config = dict(
    n_layer=16,
    d_mlp=3072,
    activation='tanh_gelu',
    norm_place='pre',
    positions='learned',
    qk_norm=False,
    attn_scale=0.125,
    optimizer='muon_variant',
    lr_head=0.00696,
    warmup_steps=200,
    decay_fraction=0.932,
    final_lr_fraction=0.0,
    batch_tokens=131072,
    steps=7683,
)
Each number is 128 + 32 x the weight over the matrix's rms, rounded and kept within 0 to 255. Layers, rows and columns count from 0. Numbers have three digits each.

# layer 12 MLP down, 768x3072, rms 0.11, rows 214-427, columns 3008-3071
170105087110140148119202168139095162129095094154165163072197152102146148105132125188117115093087103083146138127118100088109135103139144186169126094093162089167157071068153117079080039140150095
131103169130162110115134102107155124147153135129084066121129163121124160138127186102151140067155100038094078184050179144136168138137123177168172108104147127163093101137073158117042096127063140
094163098134100160090051125154166070143177097107186099126150083118134103174102107114092161135095131059124122086105161124111107131127077102161098147207149132155136088116122141145125113151075122
102112129160127145155148113090162144092123180073144107135144093075101160153140151135203164105119084089104138098153139095185190154127152078148170126123135127172081095123129134136139063164093116
150124134138141156114101218149161158136156169095242191163161129144116105163121084160126166169140078125106099071125135114189088131103144101106095123112120154149137102094145169108125118134109080
125148124152141132085097120138081143101161128167011140190118179109170143176103169100133144064158135086117096161137120116156157087111166102124044152121104093133136116148130196091155131147130160
120130133118169091195124091117113155179100132139042146104120132158102156156085174110136147137120145140089117162151142187065157119088104117105128116155141103123110104137150091125151154119150148
158128074150152113086079169132130133196088086098084150110125106152151172088129181130196114136135171152121134147095113038142084191153119121136163064163136116160095142127084122103194143145132135
132123093151130152130114102149163111143112141081145101104094090148132143099139156087073118137070122188118135142203146110089160110149154131150115078097139124107081167167110078121110130112087194
147088079121092158102102102144151071175066118099078109139094131152122143134188119091139129180132087137147159127160078147135139109146132160107097096172183120132115101135158090081101133091135135
066142114174114127208147149137131129135084162149146128150082144130170122145162126126111070109161130132156180106130082164128114130079099189074116100106172070166108182138129169099090064150126166
180135168127070127145118126074069128168135110114123122193143149182148148083173170179078198104136116147171149149179131106115120112138054130123164126101148073076113129140104092139217160167114136
132069130115122112103151159096099123128114134154085086193161157093099159161124128145155170130155051138109138074117133159149138143116139122161135057166147077141166109140130112122100070117155192
097151153107114118066094130101153179090187154074080142149157118080058163104101159097179180170134173138110141138090079118116076125150093138123104103127135109128145170102139134170169115094171110
094128070120111068142124156076152082171071087136117162143122128148100106120145065121163150102133076179124154147115086148146068194139083123087164146099105114132164103147124136088090107163138183
014024079123162118094149144138010059121003181030124172034044126181156118157138058107208204073140060033192028093108100071124022056000055068028062135073000023000075128136060166065091123134109147
088102093111129132161122143094128115169185105116116106126132149117122107121139090105164113113155119140140090072119137094144110071128084124133099137110179171199231124072088125161187084103100123
177164127127110104156161156091127197137181130175125125088140141078056147160137110137093145063129094161137166099134078125115097174133190145189161126103141132105086146172117119076145151113172163
125110109115160141147076084114121143103111149147165162088158107124107154067145171063052135105152122153188169135135146121149111150149197164168121124116106103161166157118134102176119138137158193
110116102114110114117123103148081062152103154069124215178103137092131144152145171167046122120040136156100184111151142150081136093119088161161113174117111151100129126152095086157166159074162143
143168134124127156173104137147144169064141114120063081092177105129132071110156138133121181134066103169113128088103162153114141060102099184060145134093112147126124096152104172146100116094137159
120159096151114150115090106092160168200189127113177109102068118143159138158153115135132153126098127125181171064157095096107163138159104207173107136143105107092117137096102206088155169165076095
132114172134092141139138123196122131146099166141113149099137110125072102171116100149170181173145152098114115158100091167060139193134144144154122118075135113124198134141160115101137159147106115
155076102195182116144087128173163107067136101113080127104159075131099102158116157117118115111114137149156127125135174162075109171223111137084155090082112110155153111089123075068131166158148088
120084127142161138142103152141149108164128152177126190090125148123058134166119094135149130144092174133161076182167136188161100169136153143101139131077150149129186143157195142039156056139082096
118139094104139171112128165109101152096107197174144167100153131114096130092149141152163134126183149138124127130138201140113120113107165170106096130139120105147119107084148096137116068189124145
101141137118101124130169132203134152157107104157171118075132079123169152144140106182107048160097111129157181162108179126109145105109133179175127111103133177105110049146141067134170167145157171
128115124152133084155156130122102125194104125131117164066126101158138113137104136119128125109142111099140122159134163126128130047155144192121188159179194137156133158125162128119105145180100105
152165152137133073196091156152188137152073146130153168114114179097094156131108122087087145090156104143134142061146105158103082049153102098101127230076132088148105101119139120085195086121169134
041120100067185149146118116165112151092094109091136129176156160133128145137150193115116091189104152129134071144097174101141139151139132093144098134163137094133056124190090167123141172142147162
174087118116072094126103126064127149190142131123135158160177125121093101211110104133212103137062183066161170073170106101139110114127104119100110118084077107022078117104134104118132102182083088
153163082168111119124150157086113069102111097113124135076146069129123117108087139100186197129115141055084110122155155179138152133118165178072130110063142118118131166161077114103131128095181183
119035121149116192127195164155187064136098078182109102086129097136080144155115117120117148124131098141067153142080115131108189118176103103157157100114155124132085109100100151093170114123087092
099154201131179099154139099084112117116134082151148148094167093101148157142117154064171105139092120132091098200111068162133120174118122204133140114147166100219179042112151145108137105156084072
118068147168163128140156177099161129073154143137063114143162085161092202069119118188097112139184149148128132110120073067090166146166129193144169135139131134144144079129074111093095111137164139
116194129143121119134125166139100148142083090157093075159091091159114116131119136116064146078161072138095127110098112168170137107171120162097137114125109096160149168120144129058116101096102155
102100136119116118106105164174138136106089076115218131117120126156073086140127164069130124176160079098054175178095165119124115128126114042139100159149154140109148180178164114138143137121118134
096151095132122080142170122141155116117126185105054087117131125087161137121130144085127103136102109104166136150118129127122144101109128132108121133171157164206089105115139166134083167135119060
127144106093136093108185102144157095055106120125146137115203195120095126167089177156131128134141116138127144135169166108152192099153121054101103173078079111108090137096109096149149153126109086
143117153128121122103096126107110115134142108155116181137100135132151148156150088112084099129151093124171088108157111120108092088144103107135096140148063192149136088164144117178128120071171117
092156141082121115135138160122130096105150148094132148113132100128114105131130126185084057129159112146050128120068122143130098098132204166106116120151154118152176086064120130117136140123122107
141111144131144109107173119126136127094098142118140119082135109134107159120121152101146125093111069147122112110120090131155167125158118182049183085189177061139168078179158135124134131151105209
162152142131162128086161096107168177093149132111098141110151149149156144214137147136161221093106141098160220122139148150166124125118139105107115137135106111120150116120077099110143119102077106
134121185192102074144180110100183131090146148177113165093118089107148103111131114097123096114131099068147096144115119144087082139101166091104158188185114065091176080157091150166122144124140192
124084138101124146071083129150139174121140086153131105117153114086124102113179125122167117127085115149137112156071147153162122157135114061143042144128083074077152133147126151075107083126213115
116065169113135164120086111143117102081130146123109164109148169165141131085148114129082168049110126088150053115127135138097155112118123147117110122182143158089132085122112125125211103178073106
162080144142122132156120117130192104143168181125115089182119143132169069099128116152169126159056137126115065136142130109129120165111156180122123137189094152115112069115095081138102089098182147
162153144182117152137133091177146068121086146155104133129091089135110122141151050173117084181101068063115120128082130131133142129137136158127135172110136153109149095144143117087085131108083137
094106133152096099206068142112105167111150107150137121078097109106075189129101151067114123127083127132155170157120143088140177166115056133152098133082150118072126155165127135159110168161110176
169116085182146132133110098177135070171105103090113152194132116131124156089168131113153158135118084102159150141168118068126110159118170116160088135146129139120198154141083136136151124099178057
115132127204172195170103103092130143114162151132132152172113136102116154098124097151081135108144095128180146101068146141139139108160169112155135119142141139184133116173102155092080120160125137
150095146120059108152066140121184117081157142160090059118096157162133118185114161152123169131154108126146187104132131157131182145129156107074094113149108115097173086094107099105155140122110080
127137054134112117111152112129155144201116161113124128208111041185175161174155087132111142110133125109131120115096107163135169051185154134097129111122158138094088150136143147220152116083139102
081118126138135089120113157154035108143098146139124103099114125137133057162123146130177116105141181115111166160117120168148112116125147124123093141157105174121179084158122089109159115133109116
127142160102145179152095121100147092168118159146133176171104123103091124150108139177094112126150133150129099103154132157128093099093093161141137139119100051126091144198139138107103145128150157
136145097178143117136115131079106142135131116164179085078125156094160070078168054118072160105167122086120052084146148125100113118103123119133168131167108193147123154134135130070159118118087116
149142088139130095103138065131165091186149148134154084111130130137120065107123127124157149137158078132111093105187168146108127099095112090111117124146096135119139147185107085149100099172146172
113144179095124074114153160184150081128157151117178187143128071182136168152132087112119138060127093150194196098122102081065077132113136082093125113152149087150139074110106149070106155113095159
126162129115100102141153188088102174089102118155081150121156076145140130184132128131124140087115130129113112175143089151100166158132112133144128062159121199124061065159146085085168137090165151
100114127154151118161121167114128153209173095097130063152161077134148157082207132134065134143208181063135121123167115176131167075134107119150075134130110105092133133062136096103124059078184158
158164162100155087164084122153154109120150101176157128115115129154174177175198117098076167106095136100127106137135140154078110138053135102124113129134112077103102175115078111135149141164116113
122098121114110137131104102089115121158144122129095127154127121138122119101147156135107194113132156152126181151068141183094108181125091116119092149122115174144120147138122146115090147092199128
152176173092119073053127152149179080168137169143218166148172148135143107159115140127145159119140133096092151156160098077082145166135155114078142140132121196110039108138155153122131253048092061
113151151139131199166157115105089145095171183090150189080126148127151125119075116113103097173112094108155155102145140057151094063154149143059159092079124175125186189136180108135095182056184137
140112104154142191169096115091137136142117135107113129114126135130137134175149111191102088100134102119133103075104067139126164148129119152115143068158091152114118086079146054154132136129083146
146117125108100207149111125147123171159138082171128147115140110067164131098107205155131176184179144098089120136173139180090115113115166112074142065173098088152086126147119127136204084121153176
110115153105124126162112151172134112105129052133139114130156113119155093106154165142106167169146230159143098084145068114190192160110089141161156085129130158212153098131123141152115088154111153
167118157154117083097143097156129052073143150115137110110109091065128138137093165112109129151077138098139114129077142127090123178121117153090095105087149094104140133175110130182110142145120152
130117107132139087090197080125171176135124129173141142172143147215163113109103097124154082104108131094112110119109167158119109055156126152106125055102157114094163124136099137144117125154146119
128124174111141125210121160098092127176100150144113100113152200118161129116149147061140111143203112113107156124135179166095136153114133157083111059170185106136131146103094117104113168111130113
154126123165108071088178135145137142137238117082096118116142141132074101161129155063255061094100147155157113127150060103138123108071082127136081151159112187104114056154108092139122113160100153
120128098150062112117105082160151127128086135201119224139147140130108123168158114190112142162137189120113123078117123177087144130112147164162117104150071097044144178164095170130140103151137113
129119095172096114138139126135132114155113167126106104166174135113082178100088134142100102201118164126135144158094130080154116101080120132127161182146159169086164155165100075126153136124133130
137070117073172112159179083111155131132088146169197161183166123171091168128100082144176119088149186170139069169117127093090138123088114125114097155179116121142163202113103122193073142080160124
115088150124165127181126161087079113107142124092152107065123134177068165140086087149152137108119159152154191155160114129098087129087151120170119142155177161082142193114108139155131161208186127
130170122132158076090129125161131124089151146089133183138121119090118120119166116170116139146151160082117097214117135102120111089134171124157128133135119086111200121155170132124120099107112082
187139149108150071112101126104242134153131107159114125096125184078158156125131136126123106133168123123080163177116140086068099144169141187111142104141123123130164147102179122097183086089119157
111147082099137109161091080129156085133071146173073074139125072147142164179104142161157142172125143111137122165167060069115169142163137132107141153119128135168094067133122205142055111099113093
106161111149108148131145072130077138154170172127089098142126128125051136110128112124144121141089106198098116078135133103157110127148143124164168127118115103129172189135102139127143103157145161
104099074144120111124121140131160123138112133130088163150097098127132139109133109163084123139100110070098128090095111076149087105093155171152129143138148120104106128141095161108151114163139133
105126111186171135091082133109084148100130157131176125126112106100106105098093132184145097141091149109145131145143136158146139140128143113173114097110097149135124106123099160112111105106174085
151081133100130173169062107124106118157090095119153083186180167163160203120088098096068143122110125062158118153108152099155097153161144099161153133092159118155141136134126151114131108194095102
171117109151209097166107115094147113164121191101161104113167179078149135108167156141114075097135179110174113088112109112157099134147134145111118131048121153121151106129076107136124059099152114
121183141156130169132100162143148123163074154118130099154130130161137140197152113113132149181118097145102114131156137192119132139086087158158137113132140128166057162145091138160121107119155156
125070136142121150145063102141145135122098073116102083143143148110198110157158127133094149099110111113114092147131214134165169113139132163146107177068106062134104116175150148127151152174110158
066132091159133110114131067094108165117162148139077154100155142141152084106117155171046105136075112085101140059144062100168058158131164129117118091158118160117075137108098119180077166122090138
070153117135131070111094150153133119165123137095162158123098133100137171125119083104178168200148112090125159207160140108085176087123137106120093109119133188168116072143132114144134103124080127
111120091112041128113154224128121156097130119117197106098107111125135125132071123142083166108097103146155150089147133199160168113104090144152077136163131134104131172126128125155061090138230085
116171154050155072095158180101149160127051146120113129163103165123163065142063107155122131128088159169111152189149162047049107106153130146042181134142157144133156156075168159123142156118140092
127109160111125081136113099133088161176089161088211141130137177167104155133088106197056103150180055132095142168134120192127142123060119151113097102158084208193178110089115177160153206119075083
085144161140131097128122096117135158110145122062101135127162188133176131125128101141123120168143123154144122185117090144161068202140055077136104114144113084096144150133086149123166132102109092
176120165174156107129115108087141151185069140148120109191129120145123118127138167098084140071173119156121048082116101139118114130122131117142096102116115088120073060139102119120151129132166093
111125133147154148162152115082105149168145097150135157222076122139186116142187138102098192159132182107104191143090081070115124158122101133078145132180082123153132107090130186079105129118150127
106049136088103120124034148139133154179150109080121065138157144134101158113148075186178164116173134099142139190115092130139127164164111124108129096145101097098111192103201088117123149132108144
102118122140119108158151111177161125082164191157172162174109175091184139111090154078170117101104194120211197167095110063188144125151124156140138180052116069164123166106101155160112120139105140
095164130106149139089178142123134092152119166106160118164117095165143157093119116193143103094156114134094125148127089218103157093189121123097163127091128151158123105112216183125187131099162085
172177095174119124114109161074172108111188131121127171148125173139045147092108138120058147089083106101095095144046113106106089153100136125085181181089146120152063132121073124127183111078160142
141093147105127132107114139100144124072136108121109089086153099113119099114101152129151090091172160035187122088078110156154112127102131147176126098109125123130147143149139136123184131081150119
154108142135072109121104069098136168111136171145148194126103178063167116101112095116178147119074135100079117115165140136098151131181188121149166103071140171133159051170077138150075152075023114
162167134115138167110148097114131131106091062137193122131151142143121171151092124078063086142059111170140082087137135109070082130093108126102211120123151168104158167188131109169102144136128145
142077179123136121149134157172075170111090130102096084074119190114185113115033150116080109162113135117167127118157157117067124104079057120138093156139112123123117090158169139116170127059125176
216116101162094146153153137125146143110147104108087150104141085120100093040129123195075087118135109163168181105148113073101119123154163135104177110105153185117166125106129124096139149125123132
168124076100146141105125100134123132143103120159083124139095100099135084126160187176127111079134103173123126103098155140078074164103082097127151119133195113140105150168142128088123114088157108
136117144163140139104115083127114109097179158098105142160134211130133120135140134134101134141114112167077106109141108126113127108110143158130132141168131125142153096137128133131119033139139125
137155117094151139131148097152197144174138176131143117142147093111127153103140137100103093150110123108107114227075157175144186167112187087156186080129104166133126044120097091129138145154100181
054146126146121104136106142140084139135113142115143114107173123079134122086091129132140149160143146101133156139158142075134195085131192110188119135159058116140092176177126137078126134128102125
117085118106151107165125096187155075180123136138129122137112142152107147146146163091132115087128137155146121139151135097164110148139181099108180087082125111099110087127146109138117111084116087
143145133130161076148139123153134144129152181136187108160141098111114105164098125081064189105143125212119133144120104193152142128191110115150141174108180130055151134179103100112139125131066116
183138125116143167168087095139146169121092203143086170154143169118170129142110140160168102103199146136124083174063081136107145032147126125099132141063113121155093119153137178071159107170151134
200098111081133156153125097144106095135125149104146129111115140144140115129125092156179112088126095150119166163166131124155136124108134146122133159103182171100133076124111191089181159188084112
078116165072194116068129131118089126171132083159216120106111135134172115144103070145108110068115154091150185105117167106109128147072135138125175129144135100146139064117148211109127156106127065
107151078138118133142097145112142182136128158114108128063159042117117125135121207140079141104127063085135120108105074087140139154217118167128134109106121079125169151129098128126100104084184106
162159109090103177108143106106105123128137121169163188061063103129135067122132109107142130103167111132100121190169148193069067113149130131081115097109182069121108128218131111233106150139147152
108132089134117176180124141127158174129152116110133095098105172097080138164106148128068131166161057211132141108143144194137110143179134178167070169138159198133162131069139057154149151165119145
116117176110169131122133163129105126077087142095100189132144139150127157109128154132127090094108120132086097124131185118156133095135139133127098018176109120146109140118135085121172127149124130
167152136120167149123125099174181185099122104154154139141160132131129148087123155053071109165137081142149109100107060141138107099153097155152113170151137102149082115171124084191183088060135152
024126181193109140186159125102135166113134123128104168151142167137144111143145118139120149136093167091141125113109187135135141083095124165106085141094135142111128118117132132117188072091112131
182111181157074088134111137090091159088109167141125086152107184160125139153159175041068125152176112190141148141139154086111133168129142134173143174175127153129109141135139172149083133164129111
116157103157165117144138111109143070131086099150089141128171136078150072104076086170089182132193164131185132084141108090171116135054148150091133096086131126087126176136102120122139131107152130
121140105132103175228143166132102124175149137167076152150111161047164162139160037124097159082128109159128123112086161149149137185146136146153142071118113121118126073166131140162116141136098147
135077111143111139167150097101112163112191119131120094137161188123132194161106158130169157106120113124177144153137106157108113202147114145097133079122167142109119165132156111135102129170065121
166140153166138114157115126095190162133128104157081138149092171146130142106134146182144204119095091121099163171194070159111142098118115164084159178145119125112110113143158104106122116118100144
130099128141088128140134164066120143083133137117164108136126136120109164168104146112087117171097097131184160181114136089161127146113095100177108100085145143133113092150129146139136104123073115
120138117124165144103158092199131116056137115134127058176188206099121079091093137143057167157150179130150058146156096119129142145128152087141122076098158082076104080172142128147092157142138147
125119071072158156104104085109161115124106153132127169128111108125159112117129166127062166150152086132191119088174160130152092166159111049103121106156100081124111124143076123093083097139142139
173149172153167162166121143125169081037152139133128149131158122183135114112159081164108064123083153093081128149121077169113120096138138122103108171117091127117121108175123082135105127081104112
147074135139099086104143241108121135119085169157102123130146107080166107191147139068125135105197147100112181141136118133097127141162085100199121133120159193115168155077127095086092118146112127
133173173094114159130153102138197126096166130154109188173107113136116137148124161105142119060124183107139124089119136108165102150170122102053067097146183122087149135161095083159098202112124124
181132153095073125175166140113137115139103135148158146133113122123154119081164104141139107040118073130107136085084155120126073170120114120124146075154112206080156067156100153184091089137168108
143143123095096079079122106095135199106110193132139089176125141131098133140131102132159128119122168103165121117151117091153137146099145115093120128134126154143103159142152107113114151122121102
107133150174104097168100114181108164137112084112089095121169236086186065196199167129146140104124092135118127116144157096112119085126140154114173167122158097108126112134083091106100127157120135
159144113089145143168156093138083096074162140160184132116141157177154168130076158120133160078182149102105142203110082139126112133112162141102126162124105150080169150178105105213065155157100141
143094145094133122138111110139129122145143158139089135105068140141112185176192149096114107149116109119158165133145103127088064089105106111140131122142123167151109186128145146095174172140068117
115130122088156080130118141136098188070102104114092144084158100152090092058132147172121099154075146083042113141103139182093126102104167163148091084129115164110150127093128156135169120146098148
094124132108179177140098156156124169122133076149148116171174154157126103003109134186127102086062085121056159133153117123122179134177116142125118110127159141141110092092109141156141151120145110
165156184124199072105107144090132111161078123112116083121137167089160120179125127147132152098160118127145118102074126147120176132167142129090088109117134136095180140090166134091090072168197076
133148108128134108116150133128104119137116136175128193092083025092097154158184148139084166108172152109165155098096129132120118123139153139116142079138162149075075124120107070110106215124127094
158158143104111095142102060104108104139152106116111137121046118108109127110126107127153103106134106125135091092067161131199083063068103136135157168084132117101133130124124160126166156112126096
085201165144165081164131072157107052118139141092167086120144108148151174136066104120127118156091106162122154076172150163126120118107165137135130159109114096103108066097103142150109166083175176
048118071171159107126205097128068166118134065157131163136093139172113105167157082103142126103109120133146151092156167078121134169168185156100112110131111173152109101140110166147130126125162126
152179142144075122166149141111156136211141182101113079179112143206143111199134100173114141117159111076138102094067083145151149126087095130151092150143160108192121109073106125175151145187145107
098117176190158139081070093148133138119076102109159140165150138082112118112168176106067126105106106096143110073139078117124145138127081084144159176102101134133095109126084116159103147115120133
137120134160121139146122133134102142107141104128145138200151111182166189126086110116197138117139190128095122140103109208141135163189103151174141064087156128160107122114143151141145125107181063
099164116149138151132102136087114134114078131113112160104102118089196124087116111078076164096086137119107128089183156124064090144153207110143142113121104147099147154119141143157158141137133163
129101100116097123100127209142211092146086126087088115145128116151123091141141097151159094097130084092089083067133166129151135139114131130150136095120124095114126148144143100136120125141154099
076143106068156168068131104114079070154170143126130130110150132115140166134050121082157133103152078096085110156135117113124107135148111088166168147112161131143089110127117154140114139127185164
138167106092148130148147156132161097048120137082137123158044091123144099147126117126120156189106106111166120144105180104144102150148112152094127126118155138089098146134107156169126095106146115
100112154114159131126149137055163186146131143134156078123081174093143112194107119118121187168147122151077123138116149125209077127063119124109195122157154189163173138122135074118098093130126105
109125142104084157115105133204151060162123117124130158169172093188102144105226178105147135081133137079122108180202119181109095107166100155134177147113136114149091217120120189112128105093154145
137134103128164146162192151123085103182126077131123137157130176136174131156134162089158056109060119145122147131108123136124076123109090153148106117200175140186141145169142127162173092154141136
167132106132129171152087152098095128085153160157107134129122142132141110160121219126122140106176141181096178056114121137145185107195153160099158184109170150107144131212124112132089147155116094
187128137107147042094119108116110132107140111109132151111195141093103108136151144105151152084128185143115167128128175069141153123091130131089135107101125123103168079105149186116164125174092127
091130073141118050111093145117140143132102061119113130146137090165134115127111117136149178136156135139095094093136092143087123168092128123111133213107126183087147082124115115106081078101111188
086114110110132148112078118114172119124086128190128102118123163109084109125128184094155156137104146124113100117107151085053127158163129144146081160095125128142169133174095070140141099187217115
106118096136083093066138138119152149149110046151196097141047156154157112106147092145142130165151139125136135136099162126076107124157141113167163171094116106109111123144135100134137069108078174
129145133117144131099131107166128135110139048075102070146112097128108148098136110148142074154127137112095098097156160168125088117106099168152152159103155156101134039099072145142040107139154139
172138140128119137096106056151110156122130185122167113180110131173164117128099176080165069169130134185115158108112153177099139093168127171138158228073111158114143180116147105151128165120101098
130121119140104113050141129152156104176068086135111146138101086083181067192066129132059113147154155181105158104162153137140091073160157126158182128108164171192095104110100099098156116119133082
166110172139066099125137147143083161139113168168116088124130223134103157160161084145156159133163119103106156113133136119106140170130180113158045079140116201173112072108142192120157159167218076
107083129122126167157107082101163118166107173097133101176164097169114146124157113117163143140107079095105151145123107191154152148160133138155150175167128128171137115185155097097127106130141120
118132106116104104119140091051110179067132112162178082086133029169097096089121113147198139141136167140193132158155164131126101133146124123153141114126104127084154125163082170177140137144099182
151099127118101161147141120129126118098123159130040166119141124105090119151124124170151155164131165160145148101117113167126147103116136188130130148170124095135118134130141178108189197124173090
140078143143142085123055062098170159164153137131130155141111179128160113089124096121080120111104077165205137130191124138204106175141126127141134051130126148130140136105090088116128116196115082
134141134101139082142136154083131123098129117149100131127165149238151149163134174130111115167131087113154149111166123084153132094169151127152126105105124116210119148176127145129144116147088117
203136074087093157139125147192123143138058117146163125118107152109098110127093158113230137090173174109157116140136112076060167108169107114140143140184138067100153193099111127082066137201163142
089124165133122119165117115119108149140116168197086148072086076150079141148086125084169124126127151149116122138167161135113113088162158127131134144158080125122127109116100139091173076045105131
118077129150167155122110116186122136113147154095111139065148111110161222151132097120198095158197129154100144149102160106178118092123205179175159138179142175132139178151118153099122103133108144
144089141102094144123143117149207159133108095156122093120128156110164120140134133205065160079126099120113108058090105123126215122183096102119191142115098199158113142125116112154138111100142104
132124183147151172150147095098146111142110161181150116084147186071162115127061125105113186083028054119077088119123159066109131099190174105173126151118097207156178151133095164126051133174109113
171144114095169151105066071168161097223152115108113109123152072082093123155120152124150143168119169082201120167142126171211136121105063139170098145143143160132154140149146143111130118120121151
156114136155140137068140138086112111111129135163091042143152140162125071070170074102071123072128200153136109169102096174151110070064148145115135107114125100176183125125140134111166150140169128
161132104125192121093087140146161148136100118155112127099123142142102126090152102135089131075129102123199133128125136141098134116069098146111135132090086104213134155114165115136092111122101063
108106140091177161148069119114093134102099185156131118099136143115135189183071162187094187158191105064195104106150072102100135162073134144185161136124117102108081088103070125088148147123141135
116098133075094099189175140132105150126153054151103097193111176150135169092146138160138178158105146135089155143083130121165132128153068214109124051134082192196171111120137109107088108183183099
089075184115099111164181144087184145151069119121114068101140065157140117173163098134056059129077168100138073172092139175179148155170164053142170123135156088080128076128094133123090159135186135
121150121099177149119152164075070089105145119154140102190085170134099162084134129083079130059096037149108194081156139112120164130168152110157124150141150141127116134133153129071101188112147127
149155084102108072113119162105086140170151126092127174081075140121161107077128098104108101106129149107083189141129091144113190137083077105139099075125105130138102130109131160086109116136123144
174156116147087146101192079086152077147113138150109118123127183141111141151132075081140134095096105095132165143142128109075105107128083139079149171138119091134126136104127073082104167084098127
168125150156108085124101138113131130075079104126121081163180096220148099198133086165139190097105133090099078109082128162134063140110106121117141044125096083112120065124148112139117176103127147
117124150081116117153098147108146089110172146144118107174115083122125129165159148141134166063109104092173127071138118071099128158106091068151117134127120150154177077105151120113135083176156164
139098119172180113177134110118137154104091153106133080135161148097132157090093137126151161159110133123147173123147153123116079103082094156153098168074106189120134116129160145133110110160104073
142189078121101116162215115147161096151176077122147137082064094182160125118141213088152170144095124129104145090139124146079112153137190162101158108128131122165171162087176129177137104078128145
124110125145148097094097116162177121139129137125173110122179183161161142080116124135149189158092195144140137133108120115098116151115157098158087162146147104116125103092114169127162143129088123
061090128155155095117098175081103128120122113138166112111083155128127132140191147126138133091079197220104155086187176106118154153118190132126130136145144163136175146135143143143140146070142058
186157134164082149109119123136099107157102099142187112154117125135154162134121181188124093104099098098158102128111171104134139125116152168115196078116076114149053162131108122102188124102122156
143158154084120108120127115163054123140097096160103134160119199078165114116104139083131114128147122106063149137097127078105138094079070152048115120105121117173136130143068107182126138128078167
096137138100123166132154125101122149161169151120129085093138179139141156193148152110163080172164137147124089118132123026162109202129115148101158163169112115113118129116166059153140106117161110
148147104102102155101089068070101157157043109086156102105194121148160115187114104154166209184141179120076111083145132079125103085147173077134057083189175112119115084107116169119116116121132132
088127176079103160122141150145125107082149099175085047177132126179062138171154087092170133155156157125167126152100145107055109204106118073069122090133080156137083203136127168117158108095168096
040127098140092089149145077181181108136147146085119143115105135119173142102116122127149132144144169132083165164182142107181126160200114117134163151097121106055139194062150165125086181187144146
144142143163145108212046127094117177118141108144136067111111180071162133106129117110174163108143132118083108169170158128140059129149144107097136014166156049140145068102123065172113155147139133
135151148098112160160158124129159158172140150129115148143198127107090118064119109104165165173125123138133148116177162155078066182155069111150097144132086130105134142092157106190165085169158092
124132119136112071120191156131148144134137097179161120089081161157130133053099087111088155120116142123121129135183178071079149140149092090093121111113139069083142121152143104187096125115143162
145115095100180125141152139102147072115098126125088172121151148137076133143095106131109143118168195182148141158113151156139132123134113127138141128137141108094138132150131188141066146122149052
157126140158119185130129146164113115060199093090119125157142168196142094170156085165148133107136105129192126150123144122102093135153170141099117090188129125145138043170091100093185103150168076
100147196130114209115116150116126158126130112069069138110186082118108101191140133062144088107147112071103138172115139131130172160146115102164151107138118101093092173124132020202197119138092105
064123074130166131116128137085121126194134077117127167100112132154139149081152102134209104130137150150129133114096057092108164122132133215149182115096154179121149089067155134150147152121151158
189165137064136142080172127120087116194128157177092170198145181163101073118131072086169100091130106082124140129107127133174087110139187105115119107093069082132142157114080131158162160072085184
123106176108149157091134126177137109125121115138167130192116122126143113111128092151121108147151156114129145132135216125114150104110126115098172105134159128114134098143158079083168132103172179
140150193104107155146155134156131148116125102156115145122148121105137135151091159162136094046120145195134146114130144137112091093139148143106128178132115178082175120103149058086157091175170146
149133131151140138183148086073161140167160102121121197158136084184092144105147150113120171152078161170168118162173162134125128167148115098165125155179150078102157097126133163170185139112087131
157149144128120133142172127122154117075120117163119092161163066124056123067140176171094164083145162177140084120097131132202140140124098140106110127132104109116151185064098154128121136160123195
124179088136133118150153142092128079119109096075159171147068148125119102109196131110204170094155127169115119128193135147131076171113129160115143083158107174171086094178141145170180216137138120
138109168117125125117122102142154135133115146111109112105181097129109096124156129112054103071084097104102146137075110115107114207100203103135183080167179158150153127118156138151122162120140126
154182201216102102158118114111081179135060153143138116122151134140106148171104130171111123178209135194159109131090192219118118148071174135120080137100110156132096101141098144159108119088120109
104192061145118120114123135153172150111116148083118083153131071113107090084126120148118114143159095090145100054166168100118166145188128138149120084165145113115149139136125096100147194117152102
128123086107119100125118144132140125136102128143157160143178093176119081119067196122134200088143108161133165119129168158132158093124134132042167126097141152149125092096114143207145149128109149
082058156045128044134144125144144125135148075136195106058165128113098123113058145121198086137151065152103176173114138198109146140098103139053145196128145167112134150121114158075061151136165172
111121165111129141160110109147109122128118109158126196109193147105113160147135118160166104146148000136103154170171083122153087135160121101136164120090125148119156147127079119139100170140169085
120126106143176093126190167104126167116161151139184118153094157143127121123095130120103143113114170085129080118131156137129168132120125141113116148122148143124087185104115133183121088088105095
123167201128116121193157143070095135135092135090165140145097099137105130137129181176107085205109105132131150131124141084124111150141123143150089152098155093082136104118113136083140121120118155
157148165114131168101140180093145167102123136119150147082192114142096149123130199121154080147107047161223131045103127132158131179139177210121103098141120101114093118160165116151142109126146091
169146179099142146094116077167116143129163146129182084090133088126107132122178188128114096140111184125138106073137181118108130057145120064140143107129143131131108122092088208158144111116108112
184114107128107166104092112120064086163191167119083110087153201117124120136120106150138128108144053153097136129104155112138093144129141052166150104185100114129142103124130153179130129084159116